config = dict(
    num_hidden_layers=14,
    hidden_size=128,
    num_attention_heads=2,
    num_key_value_heads=2,
    head_dim=64,
    intermediate_size=512,
    vocab_size=1024,
    hidden_act='squared_relu',
    norm='rmsnorm',
    norm_place='pre',
    norm_eps=1e-06,
    positions='learned+rope',
    rope_theta=10000.0,
    rope_fraction=1.0,
    qk_norm=True,
    attn_scale=0.182,
    bias='none',
    tie_word_embeddings=False,
    parallel_block=False,
    extras=['capped logits'],
    init='uniform',
    init_std_qkv=0.0442,
    init_std_o=0.0,
    init_std_up=0.0442,
    init_std_down=0.0,
    optimizer='soap_variant',
    learning_rate=0.00982,
    beta1=0.95,
    beta2=0.99,
    weight_decay=0.052,
    lr_head=0.00807,
    warmup_steps=81,
    schedule='wsd',
    decay_fraction=0.944,
    decay_shape='linear',
    final_lr_fraction=0.0,
    batch_tokens=65536,
    max_seq_len=256,
    doc_mask=False,
    train_tokens=124800000,
    max_steps=1905,
    dataset='wikipedia_en',
)
Each number is 128 + 32 x the weight over its row's rms, rounded and kept within 0 to 255. Layers, rows and columns count from 0. Numbers have three digits each. The size before them is the row's rms in percent of the matrix's.

# up: layer 11 MLP up, 512x128, rms 0.179, rows 403-455, columns 0-127
# down: layer 11 MLP down (transposed), 512x128, rms 0.126, rows 403-454, columns 0-127
up403 090:107131184161133108152129147147129105111100110126137081104146160048073083101108130199081156059163120118097173148129171132113111118147175148137159159140098182127119070112126150140111078114159231103133186172148198113133140069097165137141091094133078138134133107103118116159084119130077133061072185145164118118092113132123109139150136100157128129127127142129098152170103174111156136177088
down403 094:147120117130188096110100112119126184137112173093117109144159171172140072128120104135107099161129170171143099145101127109086128130151178153143128127142108157175133104149115093090158111171092115186130159133133109089115129156113131122143191135201124105135152070122136153200085145086100090187159131122190131056067122163155105137142084124150131155096069069107132158060100097080078092091176
up404 095:198182134064126064102145132127067149076105181091104081153154147130102127117125115127089112098110106167100169157158129074083191100181082135096085130138137122185094074148113157140170070148061156150132051133138095091139125130122111128140126112138107070144087155096139074119046083154131175143108125105143157135115086127132129115123123150159095135115162127173116146164098092172088120134141
down404 096:100098093190069141102081097159103181161078072135181137158106146090131165124127151140148130160156159171151134138155105162134106149084111142167116112117080095197121159164046142116153135093166117140211191166129130149074129111147117096112111094124085201145151164101089142135157141080133163166139149139106131152148131160133163111187074122097125154131064095104115085094133111141098170138098
up405 102:107108097113120097123112068077140124121175136127149115133081092082109108082146198124135137088179134110137147106118228116138145118093118136143103074177162171129104100086113080135075137197149149141131126138122137124095167133132110133238118097176142075128118102116096092181112171174087157192072092163113137136140125129113081113177126099153111140140133119111092093146121061157126108099083
down405 101:083169104121141111159139120070177099175157113142135080106098103061115092149130136149120147152126161154082109127107108086208091086142149152141161101133168112087177176111132185180200109113044167147119114166104078101090120152146095174118111119164135099109130123153142195164157129127094096168098104133171134140126146048113126152126141135139143192106134145112089179133138099154061149152107
up406 089:138145089142156160121121113093114166135109157133063129167119079114163133102120163120088160091123144151113106185072143154130128139145138109107125055135153062113154087131182198104091101173164173084180174115115132153129095127096167143092080110073124150127145123157149089190096126093069133096114111072157185140134074142164128138120168144122118141075127086104152135117124193113092137054070
down406 092:100106176085071102190101095119138125068145145122107144154105082144140089102103165083101116183194125112052154157076136098093174105172069118137118114150152195137084186116152136156115146116116105100133155181136114126123183134136120113124084129133133141098199125132115167099108134142137083144144160109131065103135179109095113130122153148155135130183100155155163067180105062134173105143187
up407 092:127081139191160068083092126115141144095156123143160158036163095086125148112186129130153130117072194100182126118217133126149122148112179157162115093115065147084119174106093116150114155091138176094111117136091136114081141111121117240150101125106158150118109104117124118090131088166183129148098120100064080146112072116097112173138120147131121130091118148118109123115133116149152148096153
down407 095:144142156125127069172116111157140118072130134091116054105091098140117190114149101160151127145131138105188061092164126054136141099166119156105089156104127123190088123151130172110174123202094162129120143118029115144163073161171138100137140105138120150134176135142110183178161067135115091178149137150139118152103118139115146116079125210146127109157165144169136107124085117106128077158126
up408 105:090087161120140123104129142088116137095087113140141119102115143156111081111128124057127050039162193128171071124121140117119089119108146162141132119103115086109177129108130059106109165097108148143168095139164150128182163098139177098077108161113106112139057057046105131160123138164113176111137135096131131153141099136097126134149120147146087200183144084124135062159114125122168108143087
down408 100:088183094126100086109090133139093161098082127115105166136105146128184154137147157180122133124153164124101121113076164076175181058157115115135137130164128113104085137127195132130090082129198089129128109107155136116105180131144168121154143169086157120133116081114144149116131116134105136059075081113126174140149183174045111110143162136113141115105216148113217105152084112101126129102122
up409 092:162079062098152075106145135171125124083111188092120132114156113154097135084091138158154110151110126130125085028129145135120088190093158112065055133098155165117115116162060119155129089147156194156140151147157168164148109112119077180153159112137139168090190091160134156117136145108117105124117138155201118105089147146126133122121184118144170163120089141083147132117141087155140158064140
down409 100:088093175117126095127064106095118072136192106118128073137132081144156099138177180157096172085131127114043079128114132083173110120182134158145141124118115084111125147101143144130161104148109105102136133117186130119210179086105145129130162085144179123087114091073069132150143123087160157108086120138082110094121134162117127106087150143131111106152043135120157137099145168111130111190190
up410 095:148089148136173079118142160163144114110210103122143146101120150077145069107137089065173165172133092076147117094085126171141167174122113081124115092134107121147125169069153102156035105136126125147136130134100082141133072142126112134167089130209102133137178084166163070129090168144147140186127155087122088155176137126084101121118122103109166107127135116076094069164108151100114154139134
down410 096:127091122074129076123124142145160094120135127088087103138106114088143104107074187115178094134165141150173126108124062127131110097169134141115125200159083134086077113146156117142101142107151144139112157135057112169113104132107114166172078139136110185175142100086071164089149119164104116131123143141142051126188130129187113153106192150156110165091108110105131227178180106122169139136132
up411 098:150110117118174131103138147111100162180135147093136109157175059097198110105161084125104106087138171112165168135103128128131162076180107169149127114119181157148139106110120142170199103139095206161173107125073107178119125111132144117153118068135165129134105188120188113114191116155120116148126132055104091162141082133174135207079172127125160070138134127104177130129123091132083123147131
down411 099:122115145103150202129068152154121139126178095115169144085081165107096178151199140157162176203107137171115174110123113110165135103097086154094119175182063171172149070131121077175110080117132101117125111086109080099139112113142156175129128161115104135119120135119160163130175159121090119156137176116116077190090078113147100101079114101159094154115149175072114129137090111169139114135136
up412 099:093136167097104137063155122136121073126164125220101145152115157087111114121104166146120141100092068141203169174128128168080100099109113103124180136128101188133099121143188105129114162161137129150221131116096157129109075157140118186113149118143157137072146160139123180088081103134088099170122138101138145181123142159080124127123158138104092086102075117130120112176098085157168147186110
down412 099:163133141154074154117102090126125132129142028143134160125119137187156090093108136133119174108083143105057161086152070111089158098173198125153114082075119176127086093124125070167138130094123114124116153141211114103159133149103217152147131059097132155088143093104130148108112121151219142114117149136152117146208128138106148090153131160096105139106151151108133110125126115132117123174111
up413 087:145075159105138098166175216085176172136123090099116099093106078139118135106183126160139097137108120107123089088100147110113110087143132125113155141176097125111178106124203099083160110132139096112130126064060139102157119094152077105155101088105050175141143133123109152173105119159126178171178101116076088116161181102117159112098067126178146082093119143134161149132087156161112140145128
down413 092:127115070130121129131150104104143076085134137059120153117166083113085137054032101081147156115127137161120206125116100144127119143136152077113122139141150126123086139152115203148177153084126161153065126141151116135094143085119160145089149117119182153110177121135125105118173107155077180182051114134138115113164141174120041130131132125105113139149112140111096083096101132124136180073172
up414 095:126152159108167128082154118089111150109159101196108131132126110109135121080200106177189142178135125094102121073096117155118163138108095118093098104072162128099125136102085143115102103100203126073129134084128110162120135087176096129068168079160147092104150142141126142139136133111196160117086177081178179182112083102109118124081086154139098061123118118201116122103080101116133165154124
down414 116:109165139099163117133095124116116153144109068127096140092130162172138141074131209099115065117086123054091126121142151115108120143160079151132127120117133141110153145148176117142130118110143138125098195126115094141096125103173105050089113138083135108145176120070181034141119083165136118142157076110122178127139114152188094091128135097114148097145174197148155084129111111077101213144133
up415 101:145192135096177134166158162162175144092188157101085148147082108118208122172177179147093123172150179108130093132109152152101107120139107115130112154083082100153078145114188113129085094153120116157079143144134013127078109110100086116083183123198134148115135133133174128137092144190140151073099152146081164137127145137114113103149097107163149095145140140109130135147134091169104124143149
down415 102:066118120104081153119056127157150120156176137098124121103135154113097181134136134073191124140132098110085121100113140087106163211137136123114114087213111135093146065084117088145112111144095123147100096104083109079134133101157161121183130142156159113139122187093117131181129165122110185124166139148122162176069112152165164083076133103123088110148120080168120117085047094141136120140089
up416 116:157132166211135119100184165072132087123123144040132127081144090119085095129150064098121154164131155169125093110132114112040142131113124131176091137115098158084149141123091122140086105099121112134092102138111079171089114169083102160112170095104061123108121119021153156120116119149126156148116139129082181093153131111104176132109122055120102118143168113124104091144107146175133122166146
down416 108:166127091132158048148117131112093079106108128091084120106141161136141072121175178110150144137118185099121145129163150077142131106142120128097119143161100158133204114129134138208068080084151180126109118116103174133155169103084112084078176160091106149143146097097173111147116105120142103123168095153151103111111154099111104198124214130099092081144114124143173180139069073138112143151155
up417 099:129084111107113106089120106150141123134122094150099167105119154077141112121120134168170142068145159094080154165097143130122138104111074108075139163133121167138128121061114090097156175152083112133142166140084109074134133135147129105117199118205155196089085123099140089112153153120105180136137102147150133106059129130077117091121109089141095088157116212129108128173210142111138149122036
down417 097:080177134131155141139147132184085100103121200094127104057162120061161087131141104149078070130190127141084131164136105149119084159087095104168125110078165128162157139093125124146095124114114140148120071141182147106100174161077129151118092119193158135098154147072136160101115130121165131113139152069127105126112080129086141078179131149159169119126078186174136110085083136168147080153157
up418 097:185059072118073240123126085122142100136172064127133172155128118126123068191146157144131137117109126144076121189124142113128198181217171150136154115105141101151136126127123088090111086092152124124142131118169132117151151156163097183176125128084117108115085174105091126127081130105163110141126105107183138078146150091061128119154107129135132143101125097161102146135116185149146158131132
down418 095:161136136136139099065128055115127103119144055112125109119161208113141110086110163139144186117127120106107094144183187082071164111193166158106137155118110133162128125144111116077145136141140136138084079134115067102123136097114125127120133155115089099124140125089093177147059126083179155109176135194104147109150093129153108112132150086055162101110137095134141132061156177072130192120154
up419 099:129164113098149119124137110105091184100171047121103114134093141183124118109142093109128100130150107137134206136089093115102133164149201052084153119148119128101191195151085173149086121074123173096147191099119145119173046073133139115138104077087147136097125127107151103084147102174144130146172135111158161130126130175134171137115127188126160050143156121173133098133134129121116139149163
down419 100:186130066147133127172110126081144158187155160087154193139144136146127128081113125164185085136067147116179116159129106133121162091127118157082131153134101149140100151144114117139117137138096094103176137111135094131097155145158102092082195190145125067100143154126086114142099137127183134121165110157152178105104150098152090093172113163194060143100151104112150107058127083157189091088177
up420 096:177141107159136121196181174142103166140148174139153075101185126121136137129154078112130124111131107162164169120134065142148142193105104149146120183094153165163102157164104088093091110147129099133219111135090138108082165091178109132084127133133162083127092132085141052131142120105139146134163116162152189165079118063109106107109158149147058135090166125142103163114131116078181136095135
down420 101:120066150150126078137153155123129095185113105093126151106118104095121089174142104091133156123089124092197103099176161112161126070172165132179160193125140135100116070154149137106103146076142131114092161155125073179127136097109180129108159143118132125159062104087120158143138106100134166163134140156136121157086105213088117089155148157136138136117130169094195092097093080140114142202194
up421 096:119104142118147118132179133098104063173115119195086129069212113150089075098122130149091135158191167137114152107190095155096168129106131139098141151156185094157123174098133094126165184149093130134098085171115083108116146112113162085049115097151150134090091169141148142089120122104174152156132118139110092099138177129118136070168087099119134097095116050102083148097102119141118173107113
down421 101:117139104129108153097122141138166130097111173149149150066212129132094202126117106148126075151084144131137125067122128116104136131196117113136141159146153083075107069122127129118129139107182094098177147136187122173133178144099103062142179148137101123176087180144114082109129145173117130115116143139054094103140099127147176127130082095154147117085237123097155127125112097093183089126144
up422 103:108082131105159088132112157104117060131069110166137086106124091088122124123130187156155119157119159137097109176121156140163123175143162136059113219128170167176068081113087145155090134105108240122156108173143114134150122131153132113104127154135089170122134168160131159099124107102186143090120110106147127111146149063148104111163102106143199124093147122178151157110204114133111121159113
down422 095:154120115120139170138132160057166160149125085099117143159151135093186124120122174147137128175160108145178137133176122147105208113151162092149123140125157098156106123104156084132137158169064085104138094108183117131096130111104069097111157114097129134152132113190131131158120107158141127146083139040138118088144146144181112130112126096073178169189167056144088105048057115133134162143157
up423 113:133105192109190091119136135112106115097125088149183116157068157103138113141155160174145116151131106056159139112177156179123153120111167106080151092132154110153154135128107118130139070074110103166103112196175139125140126141137151151131169087118191143104095076147141129137141119189083139096145149171142145066082074157168061198120105198126123090131166116168118102119052119145118110120144
down423 127:135164062157164134138158115131084127122109130167102178112072124128036090118142136181163189091133055100116075068094112141116100124129133123121164100154172142112131194175096129097129149124142187123126162108143152080189134074155153113169078127190115135114110116156152082133163115139068147178132098167117109091163159117148133124152111122067126131077083081135135157082122100144095100144096
up424 091:143121091116144065142133160119147129143184079096052106083123114112105099152171117112126160113115082192150124206155112085105159085132082114140142143090146197158140072110173106135180115127145158191084132105140166083173083143150157131128126109172123141139161099121110067165174129140124114063087111208096191092113136067145124096122106142132134123133145142137188160134141158104119151157163
down424 099:066171148104160107113143128170166093147202112121122149106126147082115117108110163107124124096100179113131140139108077118142071102120125141124142112113168119091102087153171167155126110109090171145109104209084103100184124083125102057099118196121153066177112118107149168136151133138144147137160065150077135105088156097160166138145106066145189186136180136166110090128075105074119118151128
up425 098:150095125199145082137154112105155143162072144147098183089156089128128170120069105077131169124170148133110082134141141072107139142130156140102088124150166125109129169090092018153163119134162108093124106139150130140117154092151069108196153134102108151118098169081114159114128112166099124108107112109058134161120122064139147123145134100191153142070151125103152103202166175129071101110133
down425 103:114187053116098123127101140093119105144136160068129156154147081132131065142169126115131112098096096154104159114098145158125124168147112155124115120097069101170132145089147156126110098177098116105136200157123180115063139158129149084123144156140167164112120129166153117147145097121162137128177153138116097177117094188161094209191152134091088139128061061122106162122084073117088102074172
up426 089:063122191100150165107130173119096150084141117095208073152142109118136133132177119124111130195116105114106132152131111150125156120166087134158166077113185159138159171096175142137141097128103153146094146095073095157160075128069129108118115105084121110140141154106112131129118110171107157198104123172164165104086093072144110159065156140129212153093161120145137158063092172100096178127125
down426 093:170149137146180126217110118127131103162086192187152135085085105140103097136126177126123117129057147098158133166118177131180159118124092180160138123098189116143149076172093190102141205105134055110122115155134156178050107128122126114116103081136170102134137151137103138097095158108106130142164154124084145108103126141125095082129101153139145127169139119156145122169088158164155048106108
up427 092:115101143142176077127137134053091126181177094135139104137141144154137117141123172102161149150154164087125121069148190165155097135097085130113126175156113139130145115184151095141109136160111120114122122173167123129132087096073156117134122062120120120103129128086063151138150105109142197033085136155095142150092142104203091111128073111079142186069077072165149090128149116107144120101155
down427 092:098090138196184149126167115085113144138099113142156101150132160080134134124103088105177113116131104187146079156166154082114191121125158062120090132161136108151080116140043118125123128145118129155083117163151135141114162168128124154165128174167083092166161111175150138114096101084134104124094127121119122187115160121150053203107128125157158178144089115176099108157195190093162088105117
up428 096:137087111118156147164176096131151153121119099125102143119080160066131166120174086115068157111161163089156183150069118107157193132151095100147119146141147082104131175074117121110120136135148144163119143118183150113167086146118061104091193105112176120118178082121052084080171146128116169130071138165137143152136173082112085155168104136048155138069089109137103109126117122117149116136160
down428 106:086133167132145137140098112157143190195112143148118167118187101173140150178094112128084107084136183102141121100109149163141178152056146145102151120084147144133124129150130077153119061077196099148119080136197146049137067124103133171153149110117145136174147133139085130163198111146151152107176096082112055118147151171130138125137125089118115144086115099100172135101162148177157137125107
up429 115:069153183041106138117052160108093147080126110119105113187103111150128069148119112141152131128109158092144104150147095072140097120104105118184114114136111144172123068127180109143110112140158108111043120113096137095077104167126138152124171102096106110112154120061045137143110213113093176160065122126142140137129156128109144164099089140142162154088173114142151161117121162117115137133067
down429 106:098156132116103202108096143087148136133174141158145120146104186141097146095126098141178148142111130111100054148112137113118130125119102138169065187094111158108142134103140186235086139174137101145115172156112095096130125108145189148158132113083090189157143136076094118070094134117133166185094095174142106119120197115074153082144123174121182126142178112121147159082142118165134147158124
up430 092:096135139140120138220065162153131159098127143147082150088131122197148109124085125069136131121131133095090192128147094115113184159112105077193106158130140163098112113182140146109107143123163156130062101110140161079146088151128144117139081097152139160097157167181127179132127160102168138107121148135094094078143122084156072130128143106121118070060170140116137186132127117182138180137053
down430 097:107102120140108091083104125133088114085108184179154136087137169175112110125182114096135190130137079146107040154149149136099095110127159090144095132147118146183095106098145093138099135145139129137131129058068133090129119139124137114154153131186117154139110130117108111124086109108057151175142053073089168114073126155126113082077076133122118135113167135118089147139160126112034185111191
up431 095:174146111129109155136086105108129144142175109099110096110110138120153140113140138104196109104124162135107167128156121239071096113120133144121158042155152162132109102144150068119094145159105202157163149138046106142107090123105124128172164048114146130068094151159140125128117099139119132143106129123152163126166069117124172129120145176192120101072149213103165122129095152130161154101160
down431 099:091137105147111161102082119127138180094112114170128156116114073130133091128132125079121110172144139111112137117107125097187120098068077093124163079171141126101097101047088146133105117076110075087182119129145176116068116118147151051183107113121135121201112115170117122137151150137154171119116128069095193131108151157129156067119078141090129066096190126147142101171179131119182124121138
up432 094:173083098115128147121079132161117043165123177085119107155118185132097077197155136114129066147153128104176149162113175144187075159130132156066187140110182085132145149162063100121076137136171145110124140102109102149122046138123130113135105157146104110133165114123144126195177114114137160081099203097140121112134148097134101152128138095156133104066136113152121072108112084154156137105142
down432 093:108154105138124206132134154110081144141182125083063105152172174156117111176157109148113065090089061147143162142119175145144119096150173111129147144100151119138124110128066133152152094121135137088105173108118121066092163090119166051124050099078120081115164151119115166126178095168083081164132192086114075110152111166086111146104123122158141101163125132117162136123175114100124148138178
up433 093:134155101125157164151141107156130155090115155146119208093070142119159164154083121155186130115097153088143137105097179201108125166077151147104159121115153129143126070103153101152130053209142118141099095113141129145086148060075170051121116120182134174152142148165157120149115083098127154104139131098098147179140127102114123194089123123125055124106165115120117174118079147113128082085131
down433 091:132127134166145166132113212132111182103135137088093099106122167124123102124098162067150096062118169152101191064136103143146133190118143076137130153117133158157110065175189138142171103064140159149152161171119123069160180140164134129121134147162149142096129122099120128125125120151129099120103117141098167127164151166217155163110116131180175157107140097065099119079148080167141077095118
up434 098:119097138070139120127085128123105071160154128162119107114182133168177148136137092146177128121045073159149076115114103240160161110101095114134161112111144143178093116163110108091131146148109162148176056115167142124141109140099102144087162111109112160138152080118142134090099151111112101158116146102123190167155106185068100125151102108086174115092099079155097141123187112071104159108144
down434 095:135120127076096123173129151143094097117119126169156117137145152138145158138135144080103124182129160095140124094179124120102097164125129126096090129164123078171090160164129094104103096083096129065138121140095134144135081129168090143089148134133070120160158131047105078078091186147107150059100176143106111153207082147145139163058141149138141061154141132133128167124172184094114073092190
up435 098:139079167134106062103122097164145127140085169127077083119103107089157143230193148166076110099084120117108127151080170140122094153120140108092129171121121153167150109159147167116141136157109119193121092142094145145092124114148136112086157139131063111112065154131193092117131127071185158118116159125095170122084081095075113147138117119146086045169151105138083137095095129155101122139138
down435 097:130161117115076128158128075074149105133153158223145130142072136152118115122130128147191096124156085097105124134092154088136058143121190088171090120117153150078113099102110128108157161057119054111181129097137145114130130152136139089134199161164123138109132130155141155106128146099103136136094119138087121074148143135108135123101153122204178140111092148102147105065117141088112113235162
up436 098:197088103092184182155111126137133127175146140172163126153085118089119141070127127166109109140200109078170152144168160078111094156180149213124139141121140163135147075175134149169109198138123127175155157067121165092097093177185139109123145070141155109093135146114180102128120103125130122131132151129159143069128129080084099183125089133150124124117113125069103109057133130139140159161128
down436 103:093104154142102096110132127089110155137073128052104157067141090172095141089119131108126118190154178132062082175105085121173121147129136169150164139084091114114096149077158148107121140143144154117123178159114154097150133134137163128181122134082113116141094119183124170093149092113165139091108181121235052151170123120082145138137192108124154101127152068151116157085093145100124085126117
up437 090:171120178136137106179101175081119121119136108162165117082064099116100119114169078108160208099131134152137126079155144185133133153180145083116137095137081167150147138128110108112135173108137122087115083100156112171120103149155136150155201129130143164140163105104090048144145137125119086191108110145146146160211110123107164087090201168204138129090140114129114123079113126110167150093097
down437 091:104143117137100123109156143176080146069126149114129137176133173172168121093147108121130117096165109143106100078152136149152093120116129080143121138132143126123146141098112137117076164164060198109127077120111085155166102102134078088146099092169090092137083155135144143178144142133080175108165144104175110168153145091185129069116125231155102132133185137123148090157218150107198149117122
up438 090:109125061165133165163160169133133150084215134159179121164124143153081187086134120140124139123086094145176089172176161070127057184113087112166117164134158123115151146157121165160112118084098123087118112144132144137089164123130087137153136094169142116159181119086118147110146119143081155160076110117211142135187147110123175073105057140120127130106091160114132112171124072107159119153117
down438 105:095152195107097120086124119160110191127133129125150179190124149109142119153179121148120105120145183059122138113135129117162095129027142155151123088114144197103113125164110111146147088151124088176115150119129096140127127097100169169076101094150130084145098145121166128063050183126140136120117145207212089117122163169131137112155159144123126148097151121114124162074103111105163187153153
up439 103:140124175092137147056097113139154104129087132150088160062132125142075142133188106055163163171179131122109157163122152148131134139175152146150203106103129164166156122123070114166119083139115161088107081145179118162133192095085142138168118093126152157152139139134076101118159110162108168156091166124108119144155106121122151046080099123147128138079115193125086114101114148101184157065105
down439 097:161123110121155107092141189156170120141126177116101110106156119127111118176116144153131150175160093087145164114122123186098145128144145137075121104144120166145128114141165131156147131169149095090107150093063075114115141097148133117132168136107131133178102154184147178121106149070144199155130162097114140202094132117071108038123096160130114194100083131149207112055214127144113108134108
up440 103:097159161127093093057125120095143146094131168126149175117120144107105054161171103129127132152119118141141102168140093152112108102068129139083122142138146110139056056091093105076134136071112146102146064130124127148178117099138191072168175132123124092095127134081091152191153119198158163106120126126127129115083155144046160097120194159173147084105124159118190164145141105125128106145148
down440 098:143122104094133139106131157097138196085094145066104083118105116195094178091132117122124098195091154117176139154172092095115073194192151117079169095130107146110134138151177101104146091123133082129127109127049117143067096194126108097176076114123141122120128096128076144119173156106079142128123075142114086136117159054116108127122078113146137142150106131117181132149183150128107140095084
up441 095:134111101128072138147100096134089138112169152140072061109095140070170080132122148118183140119092227136200124116150133171134119112096119142102111140145092182136147104146144179104134171164108124146163109169097144135153066127111171128075155129161180195124047082127160125114141145141172107150133128066153080125109183137051142169137154120135136128076114139140116084099168142146118151145148
down441 108:226110128036107115106119090166167053151141110127152094100137109058139087181101089110145151163126157115098086116164088155146132123100108095123072104177145120154134116138134101119153113125137153098167173158126098122143124090107143144137152123129090126061111177120125163113103075108168169162071145125121115164157102118068108116162155088112101164150142125116210147127175093179081100113163
up442 098:118158122115130102145120168127149120116200108194212136150155138170141136123161108118102146095105110110125150121107070121141104110158158134084144112158109206133103139082073202109179136102105150137148127121087144176128150080135162072155099064064131128180053107103118135168140038214117149132137137073150163113109133096146101099112161161152120113140172100104116121123111099135173131141105
down442 100:115146167177121119141158025097140111122131144127167078140119146167117174138149093116106111028130114140139147156143134104154129083064117101114129149098149119157068150096125133144141091134121147138097139090138107118123169084143091151153177142064112089121110109206099132110115168121178080120089067134107168076132164102094135119151107083147124126082090137167097028129141125160144077085142
up443 095:121202141138119086127142153144120172102080112189086162121140102145130106117126141153129100159053139124172129128082075142137132127132168108157160156108092120136071138137117120178146136153163120192160137078154087117091114095155136162102158091112155149147123152108140173111105111091104105195141128166152186122129115077059115169111094045131172109100065132054087140123213126121139137082124
down443 095:157065124103098134109155103148096169077153173115098096156161128174157084118089116121135175125125122159123137133109143090120167173111105169185090137153159134139102125156129162153153173074112170122149109124152118131105127140128109076117145170124168051175097128143148146101098182116110148138139124174161156113133055142196135158172099143124096160118139117087179133151080100222090204094061
up444 109:118078134111174148142163091114096113118102164181098128146095118075137051113099112164096140135142130103164136103180145105087169124133145084104115113126147093123089140115157140093096116075203098148072086129070131156122140127147139196155161071141095154091068145094117127090143134183041094094135117080206115161110119094129088138120119124132127079107083143119060125100098121118115179168145
down444 102:162118167135091108083115106168039164093158115110124122146107094090119119182136105110143109142120077136078136109122150074124085089124161137099142168107135151112127118180079076125129122164205122119099149156195122177167114079055173112184096066163106165148123171118109101169072148201152142140125123148146133088157169153124100138095154112178147100096085142146103075122150111141098105152155
up445 102:134035179060112106128144121165149091113123179145121110109135094107083096135137131132155111115158132109103120177094171107101130168100139165108177157145124155119140109200113151106107106198157091173116124169147082099179141144161088105144150154120082109119150138052111133137184079065147114158106081112102153122128101148100114094207112091089142082068107082099135063105110147132143120170140
down445 095:084101112145055126128156140151137067127058158143123086118122165196147151086129162104096067097135083116128133065098099155096109068143131126144132192171117127154134130086116112111151150114107128162128098046084080105105078144112180116149169085116138112136057128177158099179148174118140119104132072110143112159087075127170112162069109115102171127115157153099117118116172163113104157089133
up446 089:131141086147159070124148157091128157102188156119186114170076111126142117111157151107107181119149113153176094128140125139128095103142090134145108127081178149091105104135177131193108126124064125147132147113173095125154079124139140040105104167121184072135147082136101116163142138142137080118098170116069144135178107144150162206115102136161143167143127103138196083129093087151126158221125
down446 095:104088145120128154182130098182114086089103104124171099124128099130131146147101155147077134120124116086077153144133163130185117143126226216135134123115103113135148127163159110169125129163169173095169138091152100132106178161113114131137163111175193138107121129088149165149143080142097116082157180087110183152144099120204101092123150159107089161122089069145143175149111166126192165081112
up447 097:160147131085146139127142215110142113100029156120074138084093077110148109105097140124113117114160142121094086157148122136160114113135132136120154140157152203079166178115179086092151140144093090164189116087119128111181191107140182170095121165134183138159134137101136124118138115148134086196133149149145189099104145173123169117085133106150105097077080153115128190134116073135172155115143
down447 093:138147089184103097140112111061168138106086115153101086183127158194122191129146121157078097158133098157146091152124135133178093112175068124128120195170125118099116082117089108143179124134182148087075116115138181114131085136115099156145117142143190150118126166119180147097094120104108142149087053094154104102087143171103122153063136096128141134132167124163141133147123146158073115191194
up448 098:149108132129124124057123134167173116134118165093139163115111128066189181157104109126066153098157161088100075119157174137165111174011084123178078097144105120162110083117115098103152102162149103136126112120137183128165131098137166152093151101155145130176133151098103103116099186107096121159057204112148109169113098146065171133127140154152135108106162161097147117136131073122142116142154
down448 096:094179078099110099100119159160141108139121174090041175176157063146143173134096206110089137151081121110132128158107108069105146132113094121158085098113101113177128128168098090145144105140118148144141197154131123150088123133075178060120106125149153162121127121149073122187128135104188106186161127173174136115117141177142166121147146175106120115141109171129135104069153083119153177167146
up449 100:116141084197087159135129151066120139136130024159098137107065148118146065143116073154099176101123154101176153149092115109134108112108178120082104132115160094094169087132119082134130142088095098129144124159169100112164124175080126091124177103155177133099145074112092094140160141205155099152105142128113103149087097126154158138117098105121110141078140098066140121061115165135134137138200
down449 105:133101164121100139156091113173079112136141138164140105144123124148137132138148094137015175133148094135171123175131176164154156087146097110098171139148099169176192155075184099111141128111140108148093150094115152093095124104105125150090088100226101093148120147151058083061144105151153195125145107102085112110114154119135161131140095116139123130108131155178151119156190170146062118145153
up450 100:092146112132153111150150149152181171145130105121179159148097169149132051095138159175162143103189128139188163188100172138139086144134096102147155118104117115096114097114141160142153165081088172147124104171173080136083177106063125061081155137119140209117157128128106083080110158115094132111146121153163085078133161076108191161126047138133172089135145153144122130099101146111130140121121
down450 096:132172112127112123215128103040144120192083150057155101116147118119135072132150137120101112081089091128110137138151112134109100173108140117147120130116080109114101123076101176129100119155153072217099124137094162107108169099137165122144158099128054157111136131180119128126175095121167086141113096120146108188093112097093123143126154099162130084150110148111109143066023138142105126088154
up451 094:137063132116145150120131109105098116136155146174166057112115163114136102122141170158205159069183148107115112114106098143096127154117122183140185160147168155126134107166113093145179136124100162081194072121109149153158140143129143057119155069126199109168139107098199121118128125100110168114125131141151128145103084135181131186116144171115123108079115154150069213111130116136121108062160
down451 105:187189193142161136101137104109118119120154073130095146133107128075162157139100162184148153138189128156176152147123106114077097119126163143114193132161228147159143100158083187115114175115132095203130147122124135134099137106166125150094150082149106120118076132173117155121125099069144126150079151170072107127129141128129185071105177130099088137139074157120117072133184137141102111158117
up452 109:199123154097166141114116134197128168113091065124114102161116142123119133127163150079107125144162118121136104139117150151074091132139174082110172123168114174074085152173113170123132113156129085134058163117135157160152104126102130128151091107047170135141127114158103104141129113071118207169129115092154109143125147086113056179157120089107168180104143110152071112055158156130088065129124
down452 101:051130161099083143149132090133120079154141116205135119138115135094092081142102137141109141115147156125151241154127170118109185145177122120153085067090125183115167109112161140140110082063145099123160149146166155191154107138115145109133111160136098127082132077117077125143136161151109168131170124155155114146102158076112140083142179118188155090176118176148067140141096116118119078106152
up453 108:142097154096076103125094191158106156122179142167092141113141133122224116144178114092140166182226112130150116110159146105116128095080078118150129121131153128185114130104097123161176098163121154154150096168106147188104173124114126091110113100171120099140140097117159167091129096055111143142120137112177043080077150070137078095120145122130173159145144115102123092153151134130118117172094
down453 101:142139097135103127145182195075120145123081170120140074102167145181155140145116127143085054162130123120191052182207122152111110086153113133147106116129128124118152116109160120115158137154138087144117115082137111147127162117213148080154126112155051118117115103169140121128056074104183106183141073135126122084152129137162163159115132103145133141140144170082113171105113135180125125181075
up454 101:163126120118138113134200166156139099132151127149092068178127049151147160175090086087099154058121136156166139126158116134107132108081091065124151164129149155076145156125132151143095101100144114173126139145138083130126157130116063114106136097107159177071116079114131042118141097183076117136181154161122085185128142150116161160145144134160199079139145161143089088133155154163121113143182
down454 101:132156099151140127155138141178172162122094166173127152182135102095145131132090122075111145109106152067129116184134171109092075071118118157127152127128114137115074140160103171168128124121129063108103097156106147094153167100082095081114082138052184133145133156161184085079191096157145111150126179161118212163143170077153138094143122140138172131152095170085133161102161151146127079090122
up455 095:158108075143143083118117188109151080088137139057096112100137124157178073117132157104152150159160135098097155139083077119141136137089157141136216162110110146102102178139177145138100174115094099109108106099124103110101161144092086159073107099104142081178215114160152160183087136100146136116124232118139088113130128078116165119139107125169114141085090109122157121118168136168174139117118